config = dict(
    n_layer=10,
    d_model=512,
    n_head=8,
    n_kv_head=8,
    head_dim=64,
    d_mlp=1344,
    vocab_size=8192,
    activation='reglu',
    norm='rmsnorm',
    norm_place='pre',
    norm_eps=1e-05,
    positions='learned',
    qk_norm=True,
    attn_scale=0.125,
    bias='none',
    tie_embeddings=False,
    parallel_block=False,
    init='trunc',
    init_std_qkv=0.0235,
    init_std_o=0.00525,
    init_std_up=0.0235,
    init_std_down=0.00525,
    init_out_by_depth=True,
    optimizer='muon_variant',
    lr=0.0122,
    lr_mult_o=3.0,
    lr_mult_down=1.5,
    beta1=0.93,
    lr_head=0.00633,
    grad_clip=2.0,
    warmup_steps=0,
    schedule='wsd',
    decay_fraction=0.383,
    decay_shape='linear',
    final_lr_fraction=0.0,
    batch_tokens=131072,
    seq_len=384,
    doc_mask=True,
    train_tokens=691000000,
    steps=5272,
    dataset='wikipedia_en',
)
Each number is 128 + 32 x the weight over its row's rms, rounded and kept within 0 to 255. Layers, rows and columns count from 0. Numbers have three digits each. The size before them is the row's rms in percent of the matrix's.

# up: layer 7 MLP up, 1344x512, rms 0.102, rows 284-350, columns 192-255
# down: layer 7 MLP down (transposed), 1344x512, rms 0.0932, rows 284-350, columns 192-255
# gate: layer 7 MLP gate, 1344x512, rms 0.0985, rows 285-350, columns 192-255
up284 095:129105146157152147132152125085175183129139139127171123105103146117086118061154122125167127096148140127104155138104131149069091143054144143137123188130118117116146134118175134081139141099101067
down284 085:165076108091170140127179167167066145154173172067098170126151109128051094117094154096121110136140166118153101162146138118154130154108148130099103103101138177141101170156095162103172132100172175
gate285 098:124107135128158151108161088100151118170180069086056172112135128180136124119108140134144190167111096126109126118202114089132140085131131079173178130086081103128134109170103074127097178106130097
up285 100:125136092124104141139071093144140130126082118129120119067149082096096205127126151139152118100142123158137086195037135153141111145130098159086111175141138107128134217150089193145142115120174148
down285 106:100115151094197085184057073174079161152111154100200080087152150099105150127159116094143078187206146153165089071120117132081155133137144126129073176112163117136116142098113202142075095107068149
gate286 099:105074163144159094076095163124155108060126150162129126108113085103134100142136071108150122137093113078140127178108103107098110138117106139123090112114149075147136145140120119100121177104134068
up286 096:175102192091168131107132056155104186154140116135115110132065021197123132136127110105137142124147142123108127086116120129155175104197109146076068100138058117126086145073113120079112089117146136
down286 097:167168163142134108096119160127138083092191164146121127156125172114108136127114088111137157171114158186124102148134152156171189147163102091126069074100139135154114122145117116052126115077173137
gate287 103:148128117188081182091130134176113139105085112192146140160120143173063139123091096101141104147181132198079110093155065123136174127134130152152125149118202112190040148099122145145109145135147104
up287 100:106141116176102135087129105151135097165124158157094117124130066168117169164140163152168124124140135177078116168188127107166118138130112169136086131150158116135066154109109140137129104121127145
down287 107:153116116148126118132113095175115142136145158145074133122034112139176179155107164107131147073126094122087090155126120165109141044156139133168183088094101198170062117117052145142094149096069096
gate288 100:218135163074102116125107139144131102096150177110084100126165136093124088119106115178091128116185133165118107125127143104142130093080145161099161138121096144121131104111137160101085134106110145
up288 093:159174174153196148121147106116153122142138152152129109131149048144096110121113161100109091168121149087133176166124164119168142106126069129114130180108119142091172084053142110128140087120108075
down288 095:178087120112086053099118162116148086081159176144111132114175147121111095159084147149131119115100116132119174130127094118130065136167078122129158129179136098157154130074073147099090112098122092
gate289 099:139157154144130150081083091100129056121113101160134160107107146107135151162100139139131129118192167165147147138098082140089111175156164140153161111154102082129152124112143129157131225093175132
up289 097:121091090165121129095224134183159133061153085124116188114138121096171117092086151115112134088160124079082112136098160112097139103161184123076121200190165150113084135091060114118097113129167071
down289 098:124076203100115093136131169151115128163134109111130105104112162135114118084126149183068145122140127159162077146126087150081121096184101161140114134109145128105095086093156181105123125105105078
gate290 094:110109129126139162110092113110093143084150127111096044100084133208123132098134117077062160146115147112124116150085094143173094096129122088120161195111163159114116134133127135173094130127094156
up290 093:104128174129145152110137171133119146092117151130087088162089147153092123092128149082096085158110092189129119185154104185166112150156145111107117146128146106162133156090193153169084151134115125
down290 092:048133082182140207128098166149117136068133098118113132084107165143124111111141099116120156086131095128094051123106149115094122149092141088124110126118079093132120170127101145067174094197080115
gate291 104:147153125135171128158114200101143147137135137097154124080159128131176148074123141117080094086152188111066133132133081118123134061097140155106171054121133124136124136195140139156071106160147115
up291 098:110158113118183069142145125141082100187163082148188095156125109135134112084146098140118095197187167097144093132136163157163126119121185126095176106138163146120071130095095156163165116160147125
down291 105:107104107124130074131150154143130084096094173099067114154091078155127183108110115155128093120162090196092149104118083176133114124086108104071108087108125132126168121102059109139160111120143135
gate292 097:143071128167102078127167081086145072129201138187127161107144093089069067120090115154088075112107093161117116090119123088061177124144144125112131161121128196144145114113138121138158126127055081
up292 096:108108163058104131129153137148149118124154164170077095150137122133163087165129115060145087142166086096085088158115125047175085161148133143183126121110096170153129103086143072125147098088169106
down292 099:163107112162198084137133099132135159169166089167188149120176146110120197162141058133099215132182171173169083105119085153126103103097189129118151121114166125133148110150126113150091114095122113
gate293 100:070104137111158131119164084168110138165103128104096160116132055116165194127170085129112132212087154154133115106132082150151099152105111131153133121143100156172096156139050128098092081094107114
up293 098:139076095156068157151126130079136148175111146145155094104072196111080171104169152148108148150105147118131139136145091103122102140071121160161147138098106196121110112134145098126175041145185095
down293 092:107099118046124104097148155130093114155122131181175148118081115136098095192118147162152182052120112132146157191169146141138121139159119131122104082100093107121070179066151139083177104144122110
gate294 102:148136125114151211102103173086113096139143171115084156141173141134133111125200160172094157127132131119130113159109141157151108125134100113118134143125116085150088147092166163088160121106118111
up294 107:165185076115114088110140129173122166112157105145138092168150066094102134130134069113138150112144138141097143093159133124133093145163105176134136102107182191104136154179141106121196160132159104
down294 106:191158074116137136138193125138142076101149144109105128107110177161136122113088111124095107144108110147111090173069150105142130159117184127132199102040155123103131171118118070145131116120149161
gate295 101:151096148114169167123165159129115098103093161160137118122186096148139151111109126163092141099088119146114138095121078091099181140115157098144136144146120162154143104099141126175132187122140114
up295 098:134105109204078137161192112143117145145109155171139142098153155177173173109113147079125161103167060133158069083106105094133066151099111105120105122132140148161158144121110171120087155177063058
down295 091:126155105132143136136172108141182120098160074140149136098127134127098119148119131121111128150173145096123182145108144124147098112116119108106124097070145108182115174118058160148187171094185119
gate296 099:139118202144148172120130185124154113129187107088150136149128117115146160142169201131125175193150125057115123092099131131093109089163164135079141118166110191119125131126127115095140131144078119
up296 103:071118078137081124072130132122108145125142118197165135131114113117200116072150140102107102160137118151106129127105170060116127124142097187090126096128089156099157085099008084139113111152136149
down296 101:119192161093190135081181084108080204121146130104146182084105154170182116127105199106133116141140123073111147065139076087057165046120082130142148071132086105077173072048161111180117105168095182
gate297 107:173143160122155120118078149069120103107085115158126108131206154063141152115131132101072171138172086148128129167125141148228172133092098120126083153191089151170122102137160135142137127110112116
up297 105:117155052126111123138080100137167140136174130167175132141168107100090119097134121188200107114086049195097163126117085131120070077185133152137145119124111161107128152121117109169116207104139137
down297 110:128107139122128134170150082139066158126126054164143240075099122084137052132083146101138102161137153140120139170174041111120159171132121119144139135093124135059176141058095137148156206091107147
gate298 105:170160079055175087055121185104125150083133125164120159111170154106092186134122145147132190190124136179129141109155184134089082147130128084166154147105150106117088147110146103167199122115125073
up298 113:150119208149141177149124110132088117139068140153149141154134110082147049104112087106146102084118155143143150184083083138145156144104145085091126117163082091170095154062093143116111122126079117
down298 125:119095126131100135086096099111154176128083138115104110123162133186149110082151172114118162160122093110059119149145079127097131054162100138170128152121166170105188158131104149134087130139098099
gate299 094:134181118112158086096101115125136195053122148129132146110089183108051130084196117130123118148086114120111139128134152118105166110133172114155148118166145051128126203147120151114062147112071185
up299 096:138082204160069160158177169141151131147169105134117124122170118141133129100086157110129103125121108164215128139120044091121138132114126118086106057129137123154151162140123180127139159110178080
down299 104:093037141129131152164166166126101130162158083115099145133127102122187091072096149131115138106154149142150211205110141110115109117127147092135090138144134159149164104133183134134141117092102153
gate300 095:096072084111132138125117167156149137119169106083101159154100095136133071147121155168165118174120170145081106147177141166128140106088187095135173143087140172086152105054122130073086165087167131
up300 100:190148151114124101140175098118154131120100185078085141134205066139119060112082136113127138104079173166114130100184153089105182113119187177108107085110161119090165139117145114076166149079130105
down300 099:130167162166139152168206154122142081122126147146143047082117119136111097148137118166118155105147091127055082118129141165136155137145153112151135076136111130093207141066120109129204067098173157
gate301 104:159097157087092114110145111171102118159111160127181111172076174161112111042112121216158169151164108129151122172147199110163091040111114109110131094114073163130123118074144160144052152086161132
up301 098:162120127125114157080177064092134133143137091092177127168112185130126107075126138165140135117148140175134117132137155151157100180103087130111197162116168060117091115129097170159091144124141117
down301 095:099111106100111142177103107066079113138105127103132125134142123109073084146083156155145109106117120115091064206113111105111112109068084155084120149201149155175150165121139147149149129080151074
gate302 109:081106112125128077116042146084156197101174099176172166100110119169129124109160118186148147138157127119161151142099125160110154134116170113154090083141100137126147089094107131120181145156087103
up302 112:148116128130146135138097107113083205091180132141124088102137181157165186113118088116120165110108096162107203118086088108091144166104215098105107138133136172140176114114151141194158126153078123
down302 109:189185143146114149095120179105162086105168129113129128103146137088166095110101109075094140130153181122134135146100148087085161139142122155097166094096140150090118162110122115146162110092147120
gate303 094:196092115169155159098151117187140133169179100128160097099189128157163063139083179077109092143188114130159148140155140115113118162049164120091145124152145155079129158128114144146139129154071154
up303 095:081112149136127137075086139152138148167107147179084084136099141100148108088146139125130046145124121193063114057093125105154106192139048157060120136153099138120158142132167130109139095120131175
down303 090:131145073145174165100054077107174124154116081155147126124121133136158139153064102114122143199157086128085066123133130095116107171151110075121036125155122152077133146097165103155123112137089164
gate304 108:167155129099093143130074178128087121096163129137116135157106144158135110136128096110141178150174127089129165092143165124108121113073147122144160174178134184142124128110098112167142069116152142
up304 112:121102119137134156145190066151146114100144101201163110093090098151151129149124088114124089142108158148181110162099133096142086146148155119134124105142099126107125112148098156125069204139135156
down304 109:202140129120150173110188162155171139094095115121167159133150079144127152146154100092124108124053144123100168134095106129134131109124190164171130095133128114148160127110092115154088157144154141
gate305 097:100126167121173125154121079152136051116105121139173144148098137110170118094065180123096085115072119158151053108164114150105086127107146134091139115112152098078084138123116115141100123121152134
up305 100:098137156139163131185145136077099092135123122114144076154162150176148145179112104150058164087167123099120151102060124112103185087108100155123172167170107087148094180130161198164065101147194111
down305 103:091169160152115190076165109105158069121124207103156137073178124118131137149158117165095132152150197107112137158067151114126237116133120119151124126153113135159167165095049193163130162195201172
gate306 092:167100123100109096157096107103164092150144092096143163145148157173125083158136150119134133136131091171162082105098093147139105078147123138163123120104121205053175190138101054141160125100149123
up306 096:172123139180080099163154143126142095120137107171165143129151158175107140113121142125069084190136149139109089099035116105168122114088145137110123135131146133129137081144148141134135075089107143
down306 096:176126141161089163132122167114104128090075147157112110121099087114131118117063146128149137171097119105110122166156144135107114159085143121096077119134141105125132095105153089160175108142113177
gate307 105:097143100155156182178172134117239142133130059138175149096092118165093106153135085025110116060082145168144135118114119095139157149101113102127176128171133143121185118136093149100165125133112146
up307 107:176128136128165094164139099104086128169148156136102131131120098164148090135125148059106113165174091135139123165151107136129106115148157050121169142137104119133180145082188140154140129114153198
down307 104:130082151084149095082129133098125161133131175116123094091129164129172133118152096093160130143213110109139119112145104120080150080141100109119169166107176104122146138089133112181152097185117153
gate308 103:067119174141159139057143166132143141126145136106109063113150119137156145113124084097108113124067138130116119141144127139157101143083177123120157120136147122176109078117142042177137173117138108
up308 102:066102196163180149072101082107114125137107131133180093101186156068131108129092157132207102090163167109111096162093157125090123169107152120173127128110155157171132134150128141102125190131155078
down308 098:063134119151150129159087106161116101131146075108090163129179090099168081193131154131123123141139134105107087118134104120142127141105108160188188092148133127132137149130126141101161092122149140
gate309 100:140200183169103117111120091191111110100197155090129158168159124132154096121165110141041150115106074119183183183130187147155140194117152101131129115101129116170137128145107103060182081128135102
up309 099:179162170131083145156098141092158089112104071101130108102071129160121212164160108128151156135172168194109099136117122092104147117144140111121127159206150126139111108128096094119111176076076115
down309 097:139082155105114085112100127126093146107125135098142153107172105096206187140142163117116143103178141117141133120098120074135091112127114156138164137113136129104160136234121137113150171129103142
gate310 104:149156133146095105097149081087171154109159121182110149162121174087127168079112154138128192125231140085092131145132139200096084116159169131162124096093176120145186162156076109146151142085141063
up310 102:124161172114031152126074127104146108105111129139125127138104179136142116149102123136109124081124090179144101091126096162139146153159150123081182091121162144177132156141181117100125131126161126
down310 097:062133097124127114139124053170169186165135145095144087142091175190137187117145020124165133189146106106190121100152212153059101062170161160163095095078132137125122098083103140165144127191142120
gate311 098:153147133109188131155112089134138149131133110049082153123141088103161139107173084160120130102072135137106093127149126137157206076153112128096076129114082071109065079142115153133126160137191126
up311 096:124129172118100142137174089079137134131092101181134088150151098106115113147099116065176141062162100133121140108136143142090093186143101103134161085074188161151133088169098137066088129102119148
down311 095:154133150083046125098095117084164164114049184116085121092128106073074057173124140059162082141173078051119094158118096138141142119076136117149180144119101126139109115136126156102059078144144177
gate312 104:175099160116148107099106069115176125072176118094109169129138193068117129111116136171121155128131112099160156122094130124107108130106165088208091100183146087155082109055097180124115115107085122
up312 098:126127113141176125143168141079060176078057119159151137138126163124119089167137161136123113111130132066108071137118140150141171156107072115115158134143133118211107091205104132127128101122132145
down312 103:162156127134120102086160130124173117097116120123101120074146112124130113125081088142110152141147156101101166137131097102168158112185177116122143099102098099182079141214095074135049112137149128
gate313 098:122073168192125075153115126155160118141107082080185110215126132223100118109133128119079140101122097109104120110139145162131130078101078127130135114142174188131118191103115132146100108088049145
up313 098:163143090083157105119095202139159120197159175174113145125120145099091135132145058183080154108125111154166161149066112168062131120121146147100119144142093140133106090106109189148159152137105129
down313 099:129187087148113106185132086113120131131106146130132232139131146210161131166099105108175111074095107137145122127099107163146171135133122173167115055159110134155103174096101193172122156092174136
gate314 097:070149128158134120141092110137147147127051117118109140098118129164112114129159152130149092089089148119108143116124148086157107127131081144150161078171084129102122115100126166156123138141104128
up314 101:112178135145149139172133093091176105137145132114092049156159193075159132172104118096123148127154131122163115068069106129098168081116187166117125124161128116157078169135118127100153202131153148
down314 093:190096101155160077078151075178146135122073103103174111088101141163136128125101111187121120170091072052115088160116119085095122133148124066106121124109170177094106089191146134139091159099131190
gate315 101:134151150123114079126171120119114109083161109128161095101110163154117163154111068120130120174081164157132078143088194222088185171088111171103113130087154133135118182123131114128114119088086150
up315 099:151155143148171172089131128150144093168128154061093172092174147184142130190106092122153130098110100079088146135123159157145173166168152172115065150103113111126122180113097084083134097145161175
down315 099:174155140102163098148037187164163100151088118144098117119138095101140076122103086135124133138151118099063115123108204205115143120165105095114130152136171129130122094154124086133148112084086169
gate316 107:125115135107112165120156138113176167107119159142117130035106146127138169105140135101145150109127124160157099104180119155167125103120179155104132109134165169131143073113063197090187147081133115
up316 100:158156157094091044127125095135110084094085160088105123144144149159177113142127125128154196149113083202133134114114124071133104141091139116097108111091100083082028133119165098170124097149096160
down316 105:073090143117177130110170149079126187105093138143164119117180153134154178151136104078149128195165092183082106096111087181172167142161155109120080170109108092166166168155102098143115097128073082
gate317 093:137116148128152162173116115115114158162160111059159123132132208127151160113182181095146123131093156109122149186158152139146098105120110148161106109194154142129122087136094155101128104108203111
up317 089:120095116116154142182105106092151095088053173137149087140152133105139124113150169142176196106157087142150132150137127067093085117116094143128172117162133157180114100099101112093128136087188136
down317 097:139124142137119123162155171138085095172099119152123087119152151078104178160109181117121139117128138072138109096098136205120119142117155148157116075138111073146106150076141094124142106086149187
gate318 097:197096118100166125142121079115126133095110132149179116108121078174095197142138070145108123175073135131138126145117144158141172103080106067142164113167089118138166104131100124115090206124109127
up318 094:121174151134155071138116117122173139109157098172116090165078116113147126145105118187112107127095098072144147151169077101097109125129134143117133129125068195178127096119055110151180088146076133
down318 094:155177193047096188116083134143095142104147156148137088190078122126120170097118189091190094101131141113058107109146183064047166062063118166113139115096083150081154088086133100100152109119125134
gate319 100:206143108150103182123158177079092094090127144105151092159121099184102102200061083115142132095145076117138137123122140077119163121091118143104146115096134137110116103136121153104151123124091106
up319 090:113116045165139088172172103130120053125079097113110100139122170118176111122116124141064092047164072133046088104092145065076102101114103105119086173113146150095125162167112163175099159195159136
down319 094:167139098147159102127084135061150110108146144143129119165154120099101111051147141123143092198154122105098072107146138073138113156136086119152118093106087158135176124115088093127203179140148070
gate320 104:084085143148137083206150098137109102141141132163162133186108219145110167076158177135123131164123125179092110124144173171085118127088140114140146138112124093105100124113074136103128112101108107
up320 100:137117131112134126114115137062130107095136189105104134124143148131162131137113096080126085162123088126154109175147139163120127184084165144130078069179148107156090150094099103141127112123076149
down320 096:164096164141156143225126124146100102102137039102171164137111150175119100161140106067169103138103213128134157133131093087199172128120149124133073101157149112097113159113194134149122061123113195
gate321 102:162155144075113128179089079172098085125138123152125155136157117124145094102098159158133140142194205108154164145148118139136143134159102118127184104129143147127076081107147155126143105072107161
up321 103:079121099133165155155092171128168145064181122171106117125064182097067119169124190128116091115127133169138150077129147125145099153154165149137216116099112144141123034154141152103171169117152159
down321 103:126093144088144152171140098120129156192138079103073078123173167115119150149123119129152109107118159146135137136163090182136133093091151221166125084126189129166094094170131123187177125173106178
gate322 099:135142147142090135140152090132158066123140150110167155154115149122164167140087098150153135097126128081137118151159180146106144125138157089150142145104046146144078155097146094119157140112130122
up322 092:090169151093088107126127101123229163148082143126159134154114123121138109087095094147123115174140105185110122117136219148201084134083135157127128112145162158150154149127140093086167101134133152
down322 095:110166102139140096146115121115104125143071135119143141154136134118116119186151148178102142118132148155051175187139114103159105155092178095087165154121109151137117095135191099107143082084139187
gate323 100:096155147119131129116093139102125076107156131154094141165133082114213125083105142120105060166112090177155114141130126098155097105147121076122125081145116122153121125061200139103153061110137145
up323 095:121107151144166141115135139172173127101107157160198186101178110158129091142054153124143143106053122102109068113100152120126126171243083124101114107147189053075144115127107087082131106128108117
down323 114:140128118155137142132115126195142139124132154173138108119121140137123174196090109091154178125048157090114067111111128099113113126159110156179084175116109089114119148177152118121088150154117121
gate324 110:158117125128104159078142103031139096120124124145089132086158094110148120104133142149156136133088098128119127164120153123139123109154100145171171160177176141187112156071146055107129135143156093
up324 108:122149114169162117109146145188125120130150146156084048130117147183109109133127123096095167129164148077150138155163084155089141102128129126099114133056079081149121177126072178120186124148135150
down324 113:158169130091136184209096119198106165098162133122185091131100141115129143125188092092080099111134087104193077173149120134133097108121167128088134061055129100130109126125122148086154149077100137
gate325 096:137078066147127165119145145080117208108112152201200091062144193100125125154130163139155089135166104101142154106143103107179117116102130070156068148138151124125176120098100105196138170113158162
up325 100:137097131135129087101101119077176131099172107123154160154126140150111068156139139120111144185135125115075177132117099143106171089099138104110142116167107137127104146128122100085106140133104174
down325 094:152102151146121121066103158089119076118086076154109076172143168119122143054091113116114080143101133131150075186135142059136129129079116069080118135106147079052117056099125167142139114161073144
gate326 102:148121168129161096094163161103079090139121119094165155154150146123126104124122159108131097121125103123153145170104123083119151140153120104126107152096150181187087107155153186110143105136094135
up326 098:143152165130126155108061079130109148103140136126124051080103098147129118139169118142059166146099154176126093133140088111082128138180157106131125203133131149083036227072112107124148177168127129
down326 104:076148123133128101116136155099133102140176166141140152110128099091023217127135115113096069105112170098143130140130138158139123096042121090145113148164183121111102111179070105103144137143147137
gate327 086:147114164138103107111124142140153163114114118122110131134097129158145134164133137177099149147098170125170147175132048189133085094149184075169155163083109172098158123119132087081128110074118147
up327 090:118140155097127136126079081165132127149149096080160125197162114153148160131177149143093147095140129177133098140090087083174156091147090080122157141146146124141180123174111167135090090141116149
down327 090:136100116119148142141116127131123141152072128146118175140099109051099127094172112122146138138132123119095141103132174170127196164111150167165147139136119132168103169060108144144112121108121177
gate328 100:166119120092108155097101090133104130130132113127156120086180129104179160161144115148122156098098115142087178129138112191084097084185112105153188151141103164097112120187101125098108128103180120
up328 095:145120111125143091097133190085146141118103135107168094129117102066179144101131129146096126115114144159128123131142140128105086142159232104145126102061113085101169124127192141125104093121173186
down328 096:137100138093090124162151094130083144120193101167106163123171122118110095147078086106191069123168136132167107214112130209124108146139130104105123119117120118166106143109164091085105139126114133
gate329 102:046118126073130127105152084094140094117153124088156164084155164138183121107153115133094166081131114129126159109123173119092139090084070123136125147149162137126098118131083157181154164184129117
up329 099:117147092107190171139178117154110136120134111073114164149072159108092103164092153110128138171159142120098122125133061150115091186111089188154138212139096122116138158144080109111146162117112099
down329 095:165163117162154158100145095107129107165167092085166148071114157204123182058112137105193105139168208123101126096126120130141145126159139130071127123144128101133148137165063152131146117120109198
gate330 101:151160116129147158094129118148174134085089115139142135162099099082159156127103116085130118176123094159102114145110137126112142081125101176072141142142121111107059130096136110124088124042129131
up330 096:123113089120111089082113167163122164055124129148098123165194114163196107054118088118147130123131091125101092123068124118146107073163121119067146101165157199145109148112109116085179114064148146
down330 108:159121106152099143102180136105182144102126127068129142109168082114142106117139102069134174175114133097088202125093148081131107151166120104094111108140156055042117147177133101102163100130107156
gate331 107:076132095145108202096142130131100075108115093071170168076117158137097130164050120152093135074159142159076167067103119159142162097091041078149084140139128137187130099127127101131085116078160137
up331 109:113110119116134148113103097117141120126145145143142132139105203111144130121123158140151152094118116097127139059059134136149109126084092127051195103135113170118139148111124128139067161092115129
down331 104:163109168143082154173151100165179083133128126112124145137115119091094089083155178174168123195166146171104138097089178116163137189075165135181050142136133163175111068122101153152106142096143184
gate332 098:157150131105092165152097128185154125144158104044058101103074167171155113138136133125143159114113077133155139103140131149111093143135142161140160145119133085100148095140163184180090149160076134
up332 095:092129175121168037165159144112110126141156088117137144124113119154165080127114105139073103125054124128156089126102086164107165088148103172081137197114104156162118142147123154155076193135179123
down332 088:047129124114171108132113065142182115113096175124062099088131116103129083092147173095134129146075107141152131172125149103129128104137138099163103138108119087133221083127117199137137107205109091
gate333 109:099166149107096110127149108132186114138146095147154103161073130153174169125128131160112139124103111122124134160034149136179167117182206130092102097155117088112094062117182074149147133124120098
up333 105:130133168122116136126148181090136135164173091100129172155084166135120120119162100123209146126084118145065153097114165091147157125145119116171168187158151119136073118106114151091097111163121098
down333 103:116045155068161153097116172082066112052121102168122121189119005092094124098077151134155119142135105051123119075134120120089196102149117152089123077190121171134128168127126174142142132199132106
gate334 103:131196162118087124129086108096169144098126146155071150140079137159117122132153136063125190127075119140136145105085196119181112062150171062125082115155129086184158153116132126102210166136102123
up334 101:112085071080171178000147065124120110127174093079135186114116127141143093150101126122117140123119131091075146118160112186147135117133119093123192118119171141102122108190150113136108144133124120
down334 099:095113114128141090080165118118197125133143120111188112091105114125137122141121090095155154177111082160127190121132125069116158133194126135096213165111160135146149150167139174101106199131138152
gate335 103:112089135109134087136125062134152121128159127059099191152170091165092100120182068179097102149107202111160132085099105151097094095131121061097116153096136186122126108122174110108126161079130140
up335 099:189140136212123173146128089172127090112092147127156143163101119183168140128135142089107159071151112090118126161116138141143178127149077158106106140127154136133096141150135116140124067098077138
down335 105:131171107096144106146161089096155153142142086092159085154089127123182125128107131121191135115087142121105095178148195136125130073159102149120120105141173132105121189102108092160200129142190081
gate336 096:120125168136149139175157100153108117155100158106130150112144041152104173087130104072134171049155127128142072136081088162125106128094174097076143096133075142100109117089096189110141098100073122
up336 100:125136132138137116086149155149087090152139126131144108080086117103077070113056109108083123122138099114114181138155139078164143093109058195085095113103099078166123162104049155106131126115146147
down336 095:057109110097037088107135122192105118161122123133129178102128141169130190102152132061097108119149135089169150144113131101162103077132114109082171134150097094046093114163145133081127179117119072
gate337 097:140077042109151125119134120101194131153139110121114159098092172121097098128148144113180137170119135115160104119143141117107135127119087113137103174122148127160099167112131132156123136146121087
up337 094:130132104148136140158109132153179112118115154118107195158144135175126121120146101106102114087162200148164117148170137113178152085167135144102064120169161196149136158126145129125106112167204183
down337 099:097150146137205100144188126188104079137096120173079083092090130147096149135161149123141073127119144205155083145142180161131144120133103161095094176137083099101093102097172162119124145172208140
gate338 097:192104108066106128113135132166120106136080055185143132174137158148131175072117161140085109128171104128105086124150167173084113112130113131168134161158143111197163156081131093174121189134131120
up338 097:086139136110104015129130133187100134136117102182161120182154159130094176108119209153126165115097062087069112118145151149162164110105141099159151153151136107157106050133093156122123137091195140
down338 097:129061069155112122148123109114165074123129142128122090163153105134143135065088184167126160094096095194125179146080139174118134106150056095177141064148092132144116148101102189122117149119091147
gate339 096:129105118135110161133143116095102167134137184110116177112159156194121119114086131160190074131169101108115091137160123185105108129118153078124150078139116130107120049113137131134151157126120149
up339 100:156143161138114168147099123138173113161143131160127085171082180130135049120169182123103154112062135147124119151034089108153167150146100190124092181154135139081172183154138058131181121081136099
down339 097:104141146110124157109094103090110121142202139082119133118157098128177163128111080137146121135133101133070135149153135094129112079134138129142116171138142145100163157128074116121125136143156064
gate340 097:139134126132052114109106120101162112105122131114088144175159132075128176137153157043103136111116150103185118103166119129115126149141162121125172124133150074143112163134114140081152130106145118
up340 092:098062140121143119135119149123157133133132096098126132180090129178141157108103148168123114101102115142100124177103124111137168115101108143116130141140091143098126111142138121154105136159066152
down340 098:119056128126185125117149168195110051075163110138119084161096121155179092156083149172117127187159117107046095179115125168111142143122131142144137139153135189100157125138127091119136070221120107
gate341 104:165106099197118131127137108155125125129078220162172139122166145089144153093119104162169012103091203172172130162143143122086127126118109175109090096155175141142128140142147164145159133148192137
up341 103:158020134141149150101169177069132090083157067104121157129113107138125099148146088109114128135123069113090135144087091081093139128159176076168106168121115115127054116077158133113138136121124115
down341 093:075134089123093167150139139155177235132170164189114132105150152116174137117151106151103100115133104116128133128191081111090088108126121154086176178149144174145130148136133099129061137079113110
gate342 100:154108167129137116118103109099158097158137144098130154160117152134180093072094119168160119106101117142144185164161115175066162156143157164095152113126136201129040110145145112132139135122148123
up342 102:128124105178139122139219124178131091092111146134187132069114133099127156119127160097088150164096129106148112120080166118159136137089163123163118162105134119128119156180180178118119110187119097
down342 099:144147068108147133131148083159130154096086155110191167052094156148064062102129113129167040086140103098155137096100158161160154147139141057145114126156181127093151152160150078092130147114124143
gate343 097:134123119137123109123164069189140128124147171119175135074159204125110144043096142118152168083128143137157155120143156161156107103131095133107176116177135084141058073092106155151134159107206138
up343 104:127112141148108144144204109103135144153107129126118121106189088136137133138116085123125170131135217123171097061165084123080133128117130114124134138175136114083122122075146122115103098191130140
down343 103:163104125099150155185156073118081125127119108123136097104149140112103080120097122133143099086130085135103140138155091157027142096168106144097131099179155174137148086118078073158097144140158108
gate344 103:158162124130117119152131152139143077132200139158125136146153114162114105105162121120141114144137195123130101142103175172127110186144141093113125174174148112061128145139166195138199136138167121
up344 105:142128089026142132140096143147119107097154170145108185213150200166152107106155124187092141117090111186170196138144128151158098121091123134095132108105213101139139070122127086146170095066129079
down344 102:129103147124125099144121065098045100092057147158111197157142079146094113138119169135092108102132187074147160157113166100095142119141160136124126115130129123129140088202116161147128166079110110
gate345 099:156135128058139159116071171103095130119108138103112126170096038112149141180145148145095145122105125130113112138087078130123079065104084119111158164132155161136113115178118083143090173167111163
up345 097:109110065148085126122133130055182148135079132099125144108138146140135192171141109142175132088124118134111150130188100111099135203121038161108142129104079139092132089191079141122108132147115139
down345 096:136119115184153071166104122161139131153155140135057088169150135100095178158091098159081169124160184071121099096166098173139078128153151137095083131092152163072133138213138140137113155119112145
gate346 106:091137101083154118124101112152164119107120122169129125070067137151159143087168093159137116115095164118081135143114155147115103159166117046166099094099116129094191084159127173094084156130138165
up346 107:142131083117109071069152109066146151089123131172083106142093125140109080098136128171164099109110140124091162102156120191081136126151118118151101120178161200139197187155111094098114150099121133
down346 104:143114099095132132129125143141112166113129090162096067128090089109153107083137115172133158164163130125189134146074139110109136143149071159140131062148141155107130132148136113168120175122120087
gate347 105:149184137116100118169097101075125119123116184056134138126148096106107122091057103114168153120152149173180083158117127153140130128171087158121136140161103149166145230103116127168069096095168120
up347 101:106080156137177086143127141142132122125113123124121125060108111059120107100152125128106137123142170138105101150124069142096144157136084121115071204153081115162117143111155108080073104091111140
down347 102:070131127123094128134148106155140061191191096138170132178121074127098175106085072150139125168101110155076057134076157106140193102157123157110085158112112127194171171122088127085098099127131145
gate348 101:043164144145165084154153072101121128093181186141140167132178140104164133100149126161145116139168109090133130145135182122155151184166110144117126128159107058154108089166165163156106082120156161
up348 102:133109139106162138132122133117123153097129133147134133099128140084126129142097120102126110106147133099151122119130144118119140118113069109147205116082185140107181097175132120050112134126142147
down348 104:148049118134158128143106139087122124106108110130091131074130151096144157157133137152109142137179090167135161161129121141119086116141050109096154160079100154142121112105145053126081180119168121
gate349 098:125064099184113145112138077102126194144140086103159140115125111194123158114140126110156130131102138093091107142152193155109159158119114028087072128129159142138145125126093101130157146135173195
up349 107:150148062127142138164130122172158112128058209209160106159147180101190107088151060123128081130104115185129171141138099124127084115165170162154114134124154150089116116130103105175105180186143132
down349 102:097184119121118130103156149122130134076093085196108118073182106104067139165147157172122137152100071176133122156096175121119120099072163147153136191147105137115087122117096158091157116162159115
gate350 093:178163120107161204139122143101176125129170169097175149075075104170191141140086109143099174118090145166136201148135162110149206110052113147155195109156066122100106149124118112140105122192123137
up350 101:118162148084147130147133142158126141170158143155134078154122109106105113146109145091107163156138154091170122121184101155134122132110151142060155141109129207159111153136097142101149118114122134
down350 095:131140168157160125163110154122106169080116132147092116125120132140172140148195122197108111115097024139119120220144137127111187190153157157103118199177130175148120092193127131072098138133162170